From a checkpoint of a small transformer trained on Wikipedia: tied embeddings, a variant of Adam for these matrices.
Each number is 128 + 32 x the weight over its row's rms, rounded and kept within 0 to 255. Layers, rows and columns count from 0. Numbers have three digits each. The size before them is the row's rms in percent of the matrix's.

# layer 4 MLP down, 512x2048, rms 0.0347, rows 0-108, columns 1408-1535
104:117200113126152182142108153147074120161118162088146128129138151116132097140004093146118114109114134118130163102113120139135121139042113106091149114171100101110104135111119152115072132102051127139139110134155149146178161090167128145095183161145091109119132113083117178106147107102116122109210153126124133104107114102158138144184148147145121098147180097119106129096184127097121123134128
096:110118131121136113154107151205166126136138105104141132065126140159171144131133139139171105085113105093148138089150091148133140127117138161129173086087114119153129185119134137174087122122116093200082142165129143103134123186109135173163089089163143102162148137150140107133215139123134107128108124134139153118112184167135099140113150149110143123140123155091133130250106115131119132131073
097:160142145158082166137071194120120129105143202123093132083160152144154079143114177099095113097120176119165110155128117147129099135109139139124179174172100126168163155106154144106069171142133199169164042058203125185148126195099205040152187147155117152099140207141113107096176110127072125148124137186196137115096068101115135119074147129115108171136143161121151138093132130142126115106148
098:112140135110088103176149085168084109174114067095166117124099123104127103143086111154176113134108123108080102155120130123086147140086157149118165088072146084114132174134116122144042150122096117141129082108130130110104019144107177060099117154119095068161107160128128061122107057119123106147131142148166103147175128195086166159132148061156130047133141123103126128156204106130110164054125
104:138144163183136136124125109108155146128123196132163086099172096115149146152167154104115135083113108164158128135177180119158175192146150125109163125125074150128112173166170107183121195118143077114119152151164148085077131080172114215149078077115150171108140154153131058142189123120141135163163133135142140113129106094159066148101131134133091108147123153141152124092145104114173103153115
097:123106136092140126122128193175100161080164219130145120136076104137136178127101106121114089113150182154105125159153138177105117120194093094096091129133094138165134097138091135141133090181102208072086121124122103184133093106135124118140131104189137162134120130087169083131121111124140131117054134114111103114133125113133165155161145075126079137170139124168114151121059139116146158081121
099:164102124155121119194147165092153112082109074145101120091130113131102075140162145181174160143105158151150111123110102175161164076177162151122113176128106119143101131095064157156182093079148200088150113092069121167081127176192109090067201136101123167129159151103184147161069113196118133118137143137172173139197118089123101158107084174142121163149103113164099100084123164056108138122153
101:100160164105130107088092064089102147084151176101140095185142124146098114103173103141110149138173096155187113197123087158193153070095095111156144173116146118122118144095157113176176160114074103156167124133037126102182170110142158146114134136135125117133111080149109127096081096161154093122179114126065138097125202103133119121138189114155121124109133097120137135153090102093161141142114
096:146157120109096169092157105095099113118093119126117150102106140156152106146164101157233112136155086135161117154094194168134152171128116126139129101098134125134146164150095179096081152129143111101104159083087138064112143106063064105144150063124142122134139182121170071123123104179163138119133081129088130144157096120059082110108084085122159137128111095087124130139143167167123120096122
103:152123100145195094098153180150184152152151153131126135130119117105093112128151080138134152119174117167158119124124151131123137204087064133117119128110125138118121107122163127091180120178106130162177000167083104095130074065159128039084041188155085170105183189117132115123111128188159099098173161145023105106076152164120166086135081073115118134121179140121097153100069101074156138134145
097:168105124139095087125065117159173141082146160097143113103096149107158111068126137116139105160134111147138161081117157147076136157208093112105167110157118144146119180093153157079151162142171087115108044145102112213116193154165109151149116159133116183083108141098031145124148142106103180121136143105120135147097088124145140178165167172115150080131171084139126145152219165165129101121165
093:121125101143089117150150167068182129134135133079159148103132131149216112111138148131148114118134136049155086066085169120161103124109148145107141082168127157111157141124152150117134100138165070094069155110084114122151188134084174100187087157145038093094124158182110149115056126137122123109137100125144158167077120141113112132122181152165120128122117191157154044089123103122134096164090
098:130096124084112092150133088169132134106137051131167085123153140091140128154097147122110135102124107145145103129129168150133152107067152133096139142126145105116139124107181131106166181097125151113143158113144199054125131154115153180131062165172172074045123180166097064167097139092166107127061130170095145152185103129118150090096100175157114159155105158135180119194196117141130071145122
099:100108085097156158146129100141116126119132075136078127147170120089116128148111084084132151139143090151113133114122060125153114140092143127130157124125128090117180150110147133161085140133081093107103074059065121125155130152121171149108095094150110130094074105160112166122157109141152112139172081157077166089127142120174181122110082083080133102163123172120114115181101127057119135119106
093:114076164087127112118069136145167100196102104110106101153129154104106056161094121165169157142207128193062150118107135100083200158171087174111126124161133120124117125151114117154110091121115170156091109141109131141076145095144115196110093112126159088161089119069122085111109109139125114132112094102142148084162118105155136106091167115164144124160117076114106068130140190186095134156107
100:171111132156165204153144136089148137091106178193113123111144120154140112143163141155107156113171126084187173111135143124126140116122112113121131136138154127155160246105077059165128120192147126055116095111138132091054185095110156134142121071095186133077082174182136120080074125114072173145121123144116180113053125141135092105124146131139116086167123120150154094061179132138146143125156
100:117104120142124109124125140128161104111103126154173150122111095122154105142161148119130187112141146133118142110120146124116079150183145154152120137173117088153163099131152118106090159157157137114108124168148153126054196131160135081136154178161164187137196151126123063139127112075120076140155148142130101118158158125163106131140125140137091150138126166109118143187095150097100101155140
099:134093150155207156143090123156097117139124184105132126190142162073128115108139084079073193125150143093180104102136136114115139120134150142119150109166138117129118156119180105149121124116112150158119093132087162079114122100178096111160129184145053193183103170097190120154100133103195107129133079152087181114117131188158148042157094070126093096131193141054127116175125120124110170136137
100:107106159171166165104137155110126124149123070130100177181135115109086181130076093065107162175167191170112151141159121180093113138112143161124138149057128134155140070109136105111222122108184124096154086168050123107110134148070179129114089129165146127131127156141135140091112084095168095141088125091038151156179153162087116142148118159173104110091080105104121129123176130031137111157173
090:108169155070125107126114151224080125138123081123103123199078073128095131122099144157161111115148114122097139124145125149011153108165128036128161188098089142138087074106137098088154082170116082158146065182096116123132107132137092109110130146093169198184160124068168150156139088129087127154072085120146114135181112151103124146111151162161111131135093159098142144173158171156131086132168
096:159121114110164141147181141074132097162111130120139182071141118111131137133131099149121119141121119131135172143130164136180138125151103149180099087155170109158100149101130161065107133068141099111078112072210150109131106255079134164153191145142108101134102139102130105106131132125124127151145112163127137103085163122126084156153149070145136138143143145086122129102164135087099162148091
096:145089107148109107152118132109153128126120088121134112155127194133122078106194160144136105123103152093165069090116143165129129149202103098086107071117147125152150158183134052140102099185084149151073123157140124130129069113112157093086114105169124126081144091124098092152132103119128114153114150151152129112166123169118154154114106113121105094103173112136163126136130138095120104197116
098:110209125113146136101108085108130111168103160185125095207114205108134082106126102154167112114155114103109088127090118071139120157181143084186134120082186145087146116089090163097188136192043134133131222111127139165140133154098137058156164139132100172157192103080136139098070147078084166100112175096121102168218097098157115082116161106156156125111106095119144193114122044120105115150113
098:118092133168137137151164139120122137144147159139127155140092107127146131097112130105082100114182126136107162075111184143152096154129138092132144127156165129109114139125106159102144091109058147130112150179065121114147187081159101150146125109140090150109122104069095134172130157126108153120132123085121107122136124125084151098145149126105181131142173113134099162053160154066122148116106
100:147181101209090098158112175123110135174146142152108100099099135125096088109210122138190101096099125135139126168093105168097165108134134145097120109149149152090130126120114127152127156111086156077133139147182140120050075176127148109222090143150118139139144107151203107113100168145132116115165092145157103132126123097126141120173130115171091149140191079108151147153075147173116120098132
099:154132197150093147195115165068134121138108156100094180104126120167157170148138073143107173156125112103072131152118086088169145121046180148146117123089126141106101139142152134125084156170115152119127030138154154020134127093154106083153132127158115101083108193108197120133220066097134135123175098137133179073081138122149105111124173086131106146076136041131115160138068131155136117165140
099:127103107132117091102123215135149155164176119094122112137101106092091157057116144093111109067154123098114080103140105176106121125132089146169119138115103137115147099138208109066128098128102103127114068125180065114146118152125163132146144114185104135159114068095153134147194089137058074168120095153126078202157169112156155151143114105099116164114145169159134139150159103166134077127064
101:115116146186106117107158126085158090111098160157110119139116141090089142080126084101164112114092115118119164126095101144145172125114196091175110120142116119127125127131118145190106124065160129123158121114210100123152148175135183085113187145188110159134100097079083076149145146081143127113155129080138125155179126113143100136119107111135125181082128147134097102178099114098088178154169
100:125079131179129189119192147176129129139136119179135118137060133099116138125123108139058117161053131119100121112116087184099153145138163170070096141103122120125159154176158147125085148097084163129115134120084128129173145164130093112115096151107087122161165098132091106128196071101143123126134111113133126110106102175124151105102109115086138194097140074157095119131132107106108128128093
098:147113124151133123100098131034119152164140105186097118172145084123069131139132094125074110110168099111169097136123145119135109096056158172122137143085158113063106062123089113114126116117180145156122136152095102069160154120154132083068119077085157095122121167113168146168128098144143093088088122048128112152118118089138109156154184142032144145125121088126122162206118112078156149072184
098:145100132127172125102130153166170190150183054131134138203121084095147117143104117145129140120195131155111101109096157119110099128154126110117179175147135142137138100155175080119123126174183078158087221071083083068102150142095060165198166185098149111154138094156114137149153079159138182081169166132124172140206162167095175090116139095120116103149109170155136166122082149125182146092135
101:146158142141117094182199197163118131094131149185114180075150115136062138130174059134112153137145114139097135129132115121118157159082108148115133102071103122091111176080182140113142176145091111144178105141141159130124080158146137137117144158092150142106084109129167200168199146100131111104187172118133084118131106097183139150079127066109204144148167117120132130185123090119134135116125
101:163145131115106164156113142139155120191123130134099137063116123140068130149075142132141155094126139152117104130137112125160121109147200115060177139136078139146132138092121095110135135165104064183136130138105107154104073063110060113088113100115151097101111166174142131156193083137114098157167097106116113137146151119164108115105153153101099154150129149106121144104103103098127123090121
099:100127121143182129175133149152123146132144124142182143144153135116113131128078137127090086131132138112142070066126130112108091107179129146164129195084131102174062163077149126123120139113164085042129081115138103135133121134110112112143105140125071144116133157136119137156070158072134147104084099097081139170114156097168143165136146140114143167124069134058093097197084128182128095158109
103:089156094105138115105166212129100131151134126127132105136150141075118077113106128147104123111075126122124086120139105123130150144100103123102170169088148113144100123153114121165138177151160096142123081116163114077117129104141132136109080130144161158116158101123210100162088132176127106124123118213116131095165069164156146116125110142068100126137138099118136150129142109155130083146150
093:110086101133140184089143111168074165157151157112142162111159123095115166174126099096143108065091118113076177047100150153131090141079146125093099124078152143148133097174157111083107111142097124105150191165132137086133133110101104154121154126155181159099149197140084136147044121113129136162127128093129129138169132116130145142130160131109060155117128182142148128203096132104176140130092
096:161068097135113174106109186090129130144129198116111194089145109089095089111102126140095173094148187157161145091128153102112169125117164090120092141126089185164145107149112181147133108172166115123156026073096115121083130017116056103148137136131169165045129063133083133151114078068161147136078143130117140086109105125128128093091098135140119110041119146123175125128163179131136170158144
105:105089134144178166135128129146106124156143108131107138093120122102139178136074074090118123123139104104089082107139140178096162120163201141143127161159138093125082079082122085092135111175145082108097168115099105104157100049137040092086203125109117152088126107076158184136121153166098100080102060180137164149104113112126162176135145113096099169116104161181125092177154122141136107126116
096:084194142126161136158158108118123147138158169055136160135130094108123145148128177119110121112085114169120099166114119153107059140177129069114132094140161130106069143104115128088090158101154123150098123092183102145195163136156120143106069124108056184100097094114138149127114155117040102111138122131097178114057137110080150101100129106137138094153143099119151120161134112144137152115112
095:088100180145121157095119126121119092148106179087092122166144105126116157133177157092122140147162110101143139144130086149155152149183137205173134149149155121142131146140145177186179101170115125204151137187118114134113120106087049126145083147112197229135117150186150094082103081100149134117126056116119169105135154119204140147146120126126173149110136122063070130134171190087116081135132
095:165179160186152128152201136071111095107083103155140123115138077114149161120103144194091180160122119113110154068099144163109136100100142195118119142079087138149143135156149123126129114173136139142119141161156142074108176117142090101103151083151236129093136163064068103133178103082114137118100142149099177065148111100132102051107103125130081152084105081110127102043170148149105129107131
091:155105160117133062132105061190109137100142126141135117112147098066110130125129130111159145137097092087100137140120075102114132126135139148134105129070105130104118118121134132131165125094111155166073103143082170118134087125177143142090116110169115131087170205136119133101109106098140166134103139104089110124137143137133176160140136126132105099113149165110167170144202128124135155098100
099:123093121069134167109144101179101128123132106167129156133143147113194139100098078157096099081161082091050131117099132086195145111068235123126145165158123162117126142125143145136138123115114106173137176106089101090151121170101102136112108075151113126143095145144147099197121144126139147130122116139079138179079089137164129156120128157108105122120136135123158154114170129170134088107088
098:085083102114106112074142060128125129111145213122133106091104084070141149116109125134072153139138112115129106129122136110169096196103114184128146136147155112148133081168142171129146133107158124127172108133051126099163132052132140126126123066170132139123117113137076143064151145140153114094083136119132158137079077153128139173128092128090134112103156152107111109113098088158113124116140
104:118093144145121153136059051120118121187113132084144095092131125130050129179113182149086207138166156108191137094107193126162122126121128123115136095136124097179143135125154093114107139115038149098165026123146146119153087127146153102144142143133140124124141141144145170110157162139112187176097141173159084132139068128141131107106136122190146049149124104158142115171149099157125092128078
095:119138073163105093149118170145145119193122125160145158089134136140106110112091145079160118127112086111114093070115171136149172167142130119114127096086112122154152180176129112152111131116161129135106055100145097113109085128157152125161108137170140143209161157124112078101165131092097120106166129063181049161132129151167156158151084120148172134115141164148131093124025069102115144114115
097:162162095169119157127107118101123125117132141111124170135129114120086128179140165149094066146133127111190125163128118080128188171128088155079137124055132141169107147123097122168113158173131134088159177115148145153144123144113136118146104077147121116109118118090209110104074209131108162157203151031155117138099128092143082147138133096184141133133120156151173128032193162116133143169142
101:130176145162071142095063120212102094167117133114138143160114114123145102089152119107119155080111073111090061166074171071125109122127168110169169144096117128127094128136127114112163113183138095124126107116057119199207122146121125101091142118150104105127137040111050101112111128113139098102155091082193086130159122108101167132133133120070124186127146161208166129147116105080065131120133
091:116130150161128130123135150177149151117164163119176077145085090152127125128140155139121122145080138107132125130112127119140162114109131097146162124116109131138133118064121143100180140125130148103139138126149106132121068135155094138122129156115140185137107120127141124126170144134173171128133136122120114154087134123115161152131173145127141129120101053156152109126033096139134150118102
095:102139110149120123149147101120141144120145143099161135183211191109105158149121120138186133161104138135124143125117158119079141149116183141080131089133133133160142049098157092148106127127159131080180122129166128158121115149080081146100095140106132162114189178187185110105036131104156199102115185096121156119085121138124125115145085106126134098177148116111149143114179145121141143129144
099:071160142143183142059118102156117123155114100118074082097125133140167109155190096121112100189104098107158113090076171090126168101117093214102121145163129141168152141111143096118142134102102167094049067134168214178108196150179067143117110113154212154154115054135145088062109131098140111092120123105105128121156202138151117076168180107108179137140185081162127145058188156140125126149111
106:170129089146204141097123117103113180139166094198163123126135140083178101150149130109085113146110101134150109078128118136172107152123161145090154102134091126078124147190165140187194153159104176113140108136206105125122132084152127158171114120185133075128167100151103143119149107151073126123124129137106128141107139114109128159134186139149136164133114154153120130167112052152203153129098
096:167120132090067153132111137123154121123120203145138065059131064135123159130116129129170156087065097098143176158113130103086094116177057123105053127145104127122106118120113140121175212123159106126121173121166095094125048124138124145114079145149086099105133180089100141162146133179142095130161160175173092109122145210149132130115087116132081160033097075146133133116139152122126100148152
099:090124163110073076132102106140122098128094104077111172137099106129105152119144100138126137099181139130168126138154129104167098127085128130116124215165152140150087092119132114103149107127136072144129158149082136068103081141113147116105180121125076090088151157085180124061126103149091129113103115092072156114030077117125119138127127127110085136078112054159159162145093086093120095062108
097:130137144216158162096094136161114118132136117153078175087126144149143113164092158123099128133113158149110105110163156131167128126101082128106112139132155133137086192129063136194162123137133142126064171149096123126134199155152186125185126110184128108072180073133124144176129113177109071137085139154143157103134139160145123123136128123101170125098141203130118140101109084120110089088127
218:154116145142135132135122114086114254137241139102193122105146155126115164155126120130139130144135154103124118147113098119142133126065141144110113121151166212144126131152210089148121137112126149143129151140151146099090125140139122143126122063185110143131158103154119132218079121111127130125115127098121140122128191113170056099226141120116173128118090090167218140111104134113255134167114
126:066109148154113122139151103165133066094073122120086163174158183106165110059144099162121112154122154173118063165126088117178150129128109058174119169124110106101112170200068144146124062115121079119126136110046116180186143135136141126113147152100148120129031067083157157119169137122124122155136099164163129144074114174124185133104121150127042159154140152132108121187149105168077097072090
101:159178194106188139099125070137090116125118172110095135132124174118085140131140094082089162151133170078156130102176137117120120099120057157133211122099133142056190081132097131157126140143132140090083212130119093139134106099111113125109183106153131150125129115160114122109132101157152108142170110076103139120093152064071132147141158135136149132117124110145117139127122133127108130160126
097:131102087173089144140158130158131115108107148069131194091139182146082138092165095172132119165178096129107122149175109109121135114178122115139139085134113084092152148115149175135092091127115129148137148145159129226196094153085132123124112152112134136133117135125168083166190113161115105138134093079129160167169073081148145134103129098130117139133099040112141107120140107124111094130126
100:117124112153092102114098070130071145121133123133088086149125130085140091119071124145145072166126104136099146104112097133055099148114188118125125160106111091180127117117146170093051088122060134116120170122111144110084177104095045159132164071131157106131154126146095094096198149148151127156152151117099163117192043139140098135111160163150186114176104167128178100104078118117148172125085
097:142124109146101097154143091116175113092109178165093100170144085129115133123155129148092189199112117138195112136139171045109091126108112121149123161084170120130136136130126120157097125083152133129125119169133152149139122125147122138102153119122181138105162146136082181079150147027144158102120140116125120093092134161093108086093166124092118090085098127104119165098095113098129118122159
099:175132142073070131092083176116183153093153096073127092091078108135149071117076143149075119155157158132166108127128116140136170121103120138176122127124144110086086169146115157099056097107164126154133175151120106184093159151138080097120141142214121142090097119137136119124088119132145093099112092117153113111169126092075167109137122099092142139144132116125128149081130185115146185144120
108:148159134095133136084159163182120076149115118126181107150108084159163093117133126151064124128109106164109125135166131129212142120182116080098133123135148076134100175090121145126128139114112164120146085068093145193148111066162124136127159214107158131128107111080104169090127090124109094106137145074082127114086095096150161086083137136153148101119160135094157137160143105166030144107109
095:120170149157134124205141173171146156110137111195116116119181161107158144158112106140105175108124077127121131114116117114102136142105111123094219142118106145090149126137135149118143095109143163141150101135113161150170121107158161125140071144123157143131095121052170154142155080107143119158110157108192112182138117141162159177120186086136111106118159165153150124203095137073149127120142
106:129148111140114144134139117171124150097156153087102147108110118121168124085142092092095198132096148114133084118078089102167146108132075124176123149185114153068185108144138155047096116121093149096196113095123141097159126076131127107079137142129162158145163101114152137100106131168130068109130104130162106161122093137167154137157138146103123156148122151161138105136117160086137084118125
102:054085161133089148118110100188122153056147155162111114172070131119135144078127082088048141148105113129115131081143149113145118098115184121200114103148119142104088092139153154078102156099114143196179054172099114117184099125113086120123148209121138215124129167106175151147156186079083092107106121109102137102064136135168165153149109107148121142163175167145090151120163115133149192120126
098:141133202187151118148064163128112105105118146154096073161122110109098135135209143115145104133119202135128111126152118130164071156154148131118138137055120174114114134162158171110132132108187204070081130137118113198080179148131139082098131116096134082098134134127091113075078128084159194134141151121100153126101173119144117107110139106100123127122135171112181129075103115186116165062157
097:108127161092133126110146136069147101128100093093156115106164102142100135153149105164118127164167134150123095134083127107111150161022144176152155137097101145134133157169137124173149111138135132144101016139136158135110102115084096115167087114112158115142171210132112146124067101080107139128092115160170130097170150112132128112120107114145135143127141149143102138115119209093112118118146
098:139098157117150081144136192112144112112127146101119133129178086144089087095137113103094055167146118155135052141175163120146154129170142152128098207139097146143141123149126104186139179109179133145076116092158137163129120125124122119137140138095103089162151139158102154112061154082161083162072079103096143137098137076175124074123125105141144081109127075156132115150147113049117103137171
101:096167111157185098122096076124073089109100178077128171146137160059097161135152108118149130125092119063131121170173109175175119123147136182120115138135146135148162109181123101110132128125131162164152128167067133165075111101109071130129177055097207067127079131107084147120156090161145125156184093142095205130141102129129111176109144144139112164117117113124093113097126106147102116186129
099:145136165186123123175109126189156127106136088128156134229134128105131149120087121161150111073151082105090093104207166154094179160156111120125091119096085107126104115147122113142116149165090155131184018123158080112131108107119099146154061129102118145159076102117105149128127172087101127122179145089133109120067138154171155139101116087138128133074149219137100102142158139126123108142110
096:093101128095105121109102178154174126179097135125111104114134143158211120166057091082175118140118132109131165127081107110153183194086133138114143061123171162100101089123119128127129144130190111213188113113165109145131064146155111070076142169135073122085103072121113163090125062092131146142145161167151099113111103142042118128122087109129152159097151138169112134052142182137136121134121
103:130159155156090187124143137135114121131090199141141140105158115203048107118120114138151148148115150101135099087116135119078152124089162138147120143114094144173146082131142103119076164080119125123132130212151120125191121107114123119102180162114160137140185173152152142198093122035101089128114118172142117101192079077109148127134129096107136124144098141109130158178098190111121140114142
092:147097200113092137215157190058148127117120094130135154126230158120129126131199058168126150114049143036110090065092053170085151159077073124157142165116133130103117163087100114079135138109093163090164081170140110135133207054141156157105116135101141144108107125110110114121073086101114174144172153103127132182084125133142171152128120117080091138099127079183119088128194113147137132117074
099:134126119119118125109145080144139126142115177118116094147126080146177136112126090106139137092100094137096117110107136134148152111068137129206181161157063131162081161182126135172158112112132126077106179176204171171096123106197111154080144100107162129088150178075115182109118139077150153145104163064104147134116134131134098123105143103171130161135172147129138165160128173153142150144159
092:160145190147187134203164188106161150126165101160151152110135091082178114150146155108124121126101072111116120111126156124178119134086212189158034154143130129153148119096125084137116115127165123152126091136047152202061048138103159131107115102155168177147170044134126151101146075095121184146118131163170115132111147101147072116135120102161193129104100147131129147094141127201143155127166
103:093148137157101093183046110127129105110115099176108082173103167160103115081151141108160085119140111143160146122138132149056166090161131180141134104167163120107130123086066101172125134145118123103062088166100116099178152101098146137136106156134127162120092108131133100123068178133171101111113128157127128145132139079144128109129131103104111132142147162130105141103136163142104089131120
097:153121166150114146132110096116180114107103102145138073094127130139160133111068120066133085162092149113166074128125115129149089086117117175095145148112119102178111120137134165112120166111153159086138135155228109087147140149159162145156146111156098191075141112198135125117100152126126099094148119138118079120094083086097105134139177141099106116106117123110160120145191137139117142079123
095:106125185154143121132142106085181125082113130144093153093188143080073130143104117109124115196161135094087055088157080104112126117099150182161113105049104104118101080145115102070098132134096162141133038153160140100142105137130166125129141119137165141130146065093085129099184096131131197157072144109152099121142088062129141150133120123147119126107109093108165178251160120068142115129104
099:058141177108168119156090099107171125149117108094096153046163152134165108184090114110106122121110128124096101144149106111096158202141054173150132121146160115119164112118110116060172139095165109126109101169135123079191130116126068178145127118153148114169111141132050118178151187083105149117176049155097173145095159134144144108125129107124098136087087139138147122099111122138136140111090
096:085116148127162159193121129185123130133146099167154161095129140195141115157120108109116084095126140120132140129118084197185115150119109135188104104114151153151147124165082125139073166130092158201072096143137125141117134150123179149143134128153179159103136092104113158161116089172162107174079145158141117142165146171103150147150152095120153092119166151129138138163161139047135110099128
093:102162119133065112089128128139034129159143116084081097177129130130104090119169165161115153128192112164114137153107132088089126132197131133096110107146167170113165109158094149172135053128123134117117125152128130156088087177095133141148106103137108069148129115104180107161074129143108096088106071071124129184163097154151102150121140138169111123158112126124127134071142127182120168122097
109:104071122147109103071128096114113110117120128146132109128126114124213101106122158121125156135184117160111115141105133150120133142091179142125089121173095112120101203184104162168094137071086109111097114165111130132142106082061162167174098183128095132102142121081147146186118192107140132105184197114131093114084100194057151131091123117178104154078176191130095151110073122162109086178126
098:157133142120155141159169084169181134119145104105121098145131138125127104101107144091128154147087104141163153129155122122140130154155104153141160130125170100126128204069121136093149138190156127079104217157067132077133184070189138212125079107102153194150144100136126173097101116102151146075116209161131088137167119085084106158143104159102108152118116132142142156164156196154139112152065
104:154103107173135137144103128090118119151098123152141177130127131149137156135119119162110175128174130129108138162149109121156105153100143143112189169133140155180095158152144149163112128148161186102086110161109124165136155155123118099093102119123123064102133094142078127077131142098113176079153162159110122113120097105136127129095167127142099132192135129124140136126095140157146152130088
099:065097119077162135100125207164110158092160118104149173181085096083083124142104085151173123102111155138139129095144180071106111113165131103108104135117107132070154062138139142141065136145114103160156036111047163144146086120106077102178126212115155154144118108102166162098122162118150187112085125060143131130184130141150154123099097115134113130113136133129104177119150146125139140120167
107:114159121106114186122111188120142138096120053071130095156135114149046124125094127116093149067145158177118116083124147169162099071158158138170145153105108132129087086148144154107157138094092102156179188102162122127151141122167152144171179120101220103135072179101132075216146139141067105161119134151174125162092110157125137216083136120181139126132081132144121157135082134139123166137153
093:119133098075072150142084113136132116076130100053141145053104132138108140102138176073171083105134124067097095145162109116079142095195098105136144085099072118130127106134100201046105192169159141105227103092116097134161031136108114103112164150100118110133152126122128158131103153150124103122143145126163074136157108139090130132105103156109153137116161088087083103125124072086121079119111
099:148161176190102096075104120139162102170099128135124131080113152139208151148037163161143149143191122136094136146116157120144090138121083079134105102186159129108130120160136118151097096119086072237078164160092146076181202096152142128144121114125093077176128162145133147125120096127140117109116093071151125056101161149064079178104087164034153124127090115176169093125128101133127160165130
095:105147127108173092116120163127091087141092174146152132097099068175133130135137162122182126083001113124103230110089144121111151087115182128117185130141090165072100118095074114095124113159124191118161123110103126064095135123096102179063199170167104117096192163154183098096127115136104178123153185156172093120157098047096158188091123165151096083139110159153094122170159130060075119179095
100:079126153157141143131061156152149132109123132112130128102133163156103095141125126099088137121101175105117129160163098156151055188202150174175126069134180133102179082133121138134133128173180145182100186107150090131126138172125160068202129132118068159098137124164126097147092112153131168178142077175110130153147125063082139113142102114164165158128123081104180137143085170102133108069146
103:089088102130102118161132156114121112082106139085106220088112156102040163118051138147081093146159177150112125101119113115120117096129089098117138089155105164177121177170103107128063112122112142129134125085091130123118107067204130134189153072120109172070120144150131174122108131156131191151133171204108127107144125153123113103158115158158145114169086161156151083173123167167111141127154
093:062125109124180073087166106124178104076111109171156112142126119113125147081133079139136116191140080146112124209111127132118144158084111124130091129144127135149119089134089051110121077142098091147061069109112122113148059120182158170118130170077137212109129138137113138099083146042122106125080084142078124180152115213141125158113150112130147083251094108117153117154076105123117117114165
099:128147059116164120082201121142162138103126170146090106163105103109174108078102182078211108142174111157117169170173113112127139174168085118178099133126143091104133122162126112119131146149121136096128202116122113171095132124126152106107144136130148179199143065182135146153144093122135118140128095162141210107136141178129165122137142128149191148123128124115140132151097125105114152119134
096:068092165114080095112150086121102124114150159139087097106131098121080159093106106149113104120126112182159133157115008064110133142133185125172119160096113115102099114129112117160097130112147117127142129166094172156112141097157120116173124108139169181106080130149140119101122115131104149172137091163113116115131125101165134164102161171177112138091106098033161150106120124143131153084154
102:114108149155126150106118128124149154097156105086156153220115113146139168079158122150115121113147093167115115089107122182085153115176082146146092125165139117143122167145133107093116137151098169113043111130137123150144120154117137191169103170175146123165161113082110151154139075137127116135107149157080101134122109171147155108175149144149113099128148161106091152111174127151140139095140
098:129079125104121060163095126159098139120139141109136143108134074121168151152153163136116135188054110179128082115088124095138091162137131159087139082122130141133119105088136124194136120157128154134113095120103088097165201141140137145154045087123187166095085214079109198068121117210126132104125101089136164173140155121115147053141132127146100188143129184152111140148137124111128135082158
100:132102096139093089158142158135142111118113115124130109056135127143088135143113150134154102107143144113103166125120096107113100042190127144097170190159082107084147156134122125136087125146107145060108128179134130139134105208137156127127133132138101113181081112115099049129177108129139082162131133155151137161171121099176125080097027130120159175100113141172135073145093107099100142190101
095:170165139106155115123123190120087119127120149111105095179135084145133135119104114111190100101122186144097174171138163157175093171166182110056136139214191104159142140130140115116203128138126049092077183115101166068164142167160087124105093112130134146142117113087115128142100116106139160167103120141134124164111172114118112158121180120158121097136139119137119102131142132176114102123175
095:140134158099046141156085133086108125185111192108108150170121124123098166144102064083119145146106167174097161108129167149074152161113199070099114120130128140121121146135102123144109074092108159134095125117096114125142133074107155079072141165153132153103111139093106154150195130119116161126116179121098147087064114185096123105147159160153117099093127089169134089113119158176129134133078
100:151133107197150055066119226092126106176136130138100129106071097125088126124124099107112161186131119130109144170161163102131164191099089089115095120194153102103112159131106120126160102189159117148072134098118121111133092157127168145125099136156105081121151153069147135156081163147085066124127113076086174164177138159140065152109134139117144143129102089088085101077133115135114152103156
097:137220130107104136104125131071152128161135083115104135133139111108126153120149153131124071060153116085111134122096074137138137123047056148099070082089108107115165126134133107127147109063152170178123047105139144142125175135106107145121157118101163149167092156116184135078145067103108132110143171124065121133088125134182116126150130110121109122109173129171113147160110137122136120119126
097:157083161128117123173102122149153127146122125109175123069117119117158145088153087152159118225153112125072134123110132174122161119109207118132039116156096140149141111130124145164122124154076159182140122133120146107163089071089127118115156144175173136081115149128075101127108107151132126084150110103166167174147105135153111049103019150155147117137098246140074153118135110140131111105091
096:161096148156146098148083071105122140124141121111148134116125149141141172104119197127108167157180146125147134125127111104128071114143097105106109115145147125085153131134131128054074095124134114138070144096110111141064049144105205174096187112103130148159122134183152101110122169112165141116158111178147074096082144102141116171132089123185131179117120125124165123156151118137148082127147
097:140183055144124155130144098127029138119121123139117136099157187108141080146102194140118116132126173132200083114145117101113194156088089132165119091158222101101190125150160066102154126079219158099144115124127118131080123175196144203139137163146132121116148136118099167155079141182103138173079068159160094164108169144133134154127115112169126134115131155115174147151063144122136135127134
098:127124161132125140146126127154104145117145160131116091095133116098155155132133099123082135121112137187070128125136090167120088123150182202124092109086092124143183108111122149125077092121129121135105173132162057149144141110133073125093108113137125172091170143163100145105170071159132151110152111182068160097184164137145215178120112173156116126092122105102129100152194081082141084101133
095:141105172167119144132157147137133123090123151142135118136094086078112140071107117080116142122107176096153141099173072059100093166063102196137088117124118118111077116146127163094127133112143122121145139146113112149175105147120123163136056065122131155059150018065171141068097110174154147085177104110147083144136186142102117146132109132101137154099157075078109138080102131145134171182144
102:146169117125161164112157117146108127124135164134163149087134133178110159130188158148088175111220112106082092107083127110117088125123170091121169134124142166121112135103140061180070116184135067143061101133126116146123119157066092076087130157078058161168179134050122144130107119153108119124145116106111110165118153128136148117134072135213122097152121127135153137123109119106130065097115
095:123118110091086131117115066142119134115135084103105117106121083171133111114126116111119135114102114121126148131082110175194154120137201122078128147105188119158075065125086149155203115102160142148121193107095101140135078053136111168094104135149106119155094122093147146114135099103095109130116098125148120154118126122144153155154133158168181092155160102064116116123200119086132133092164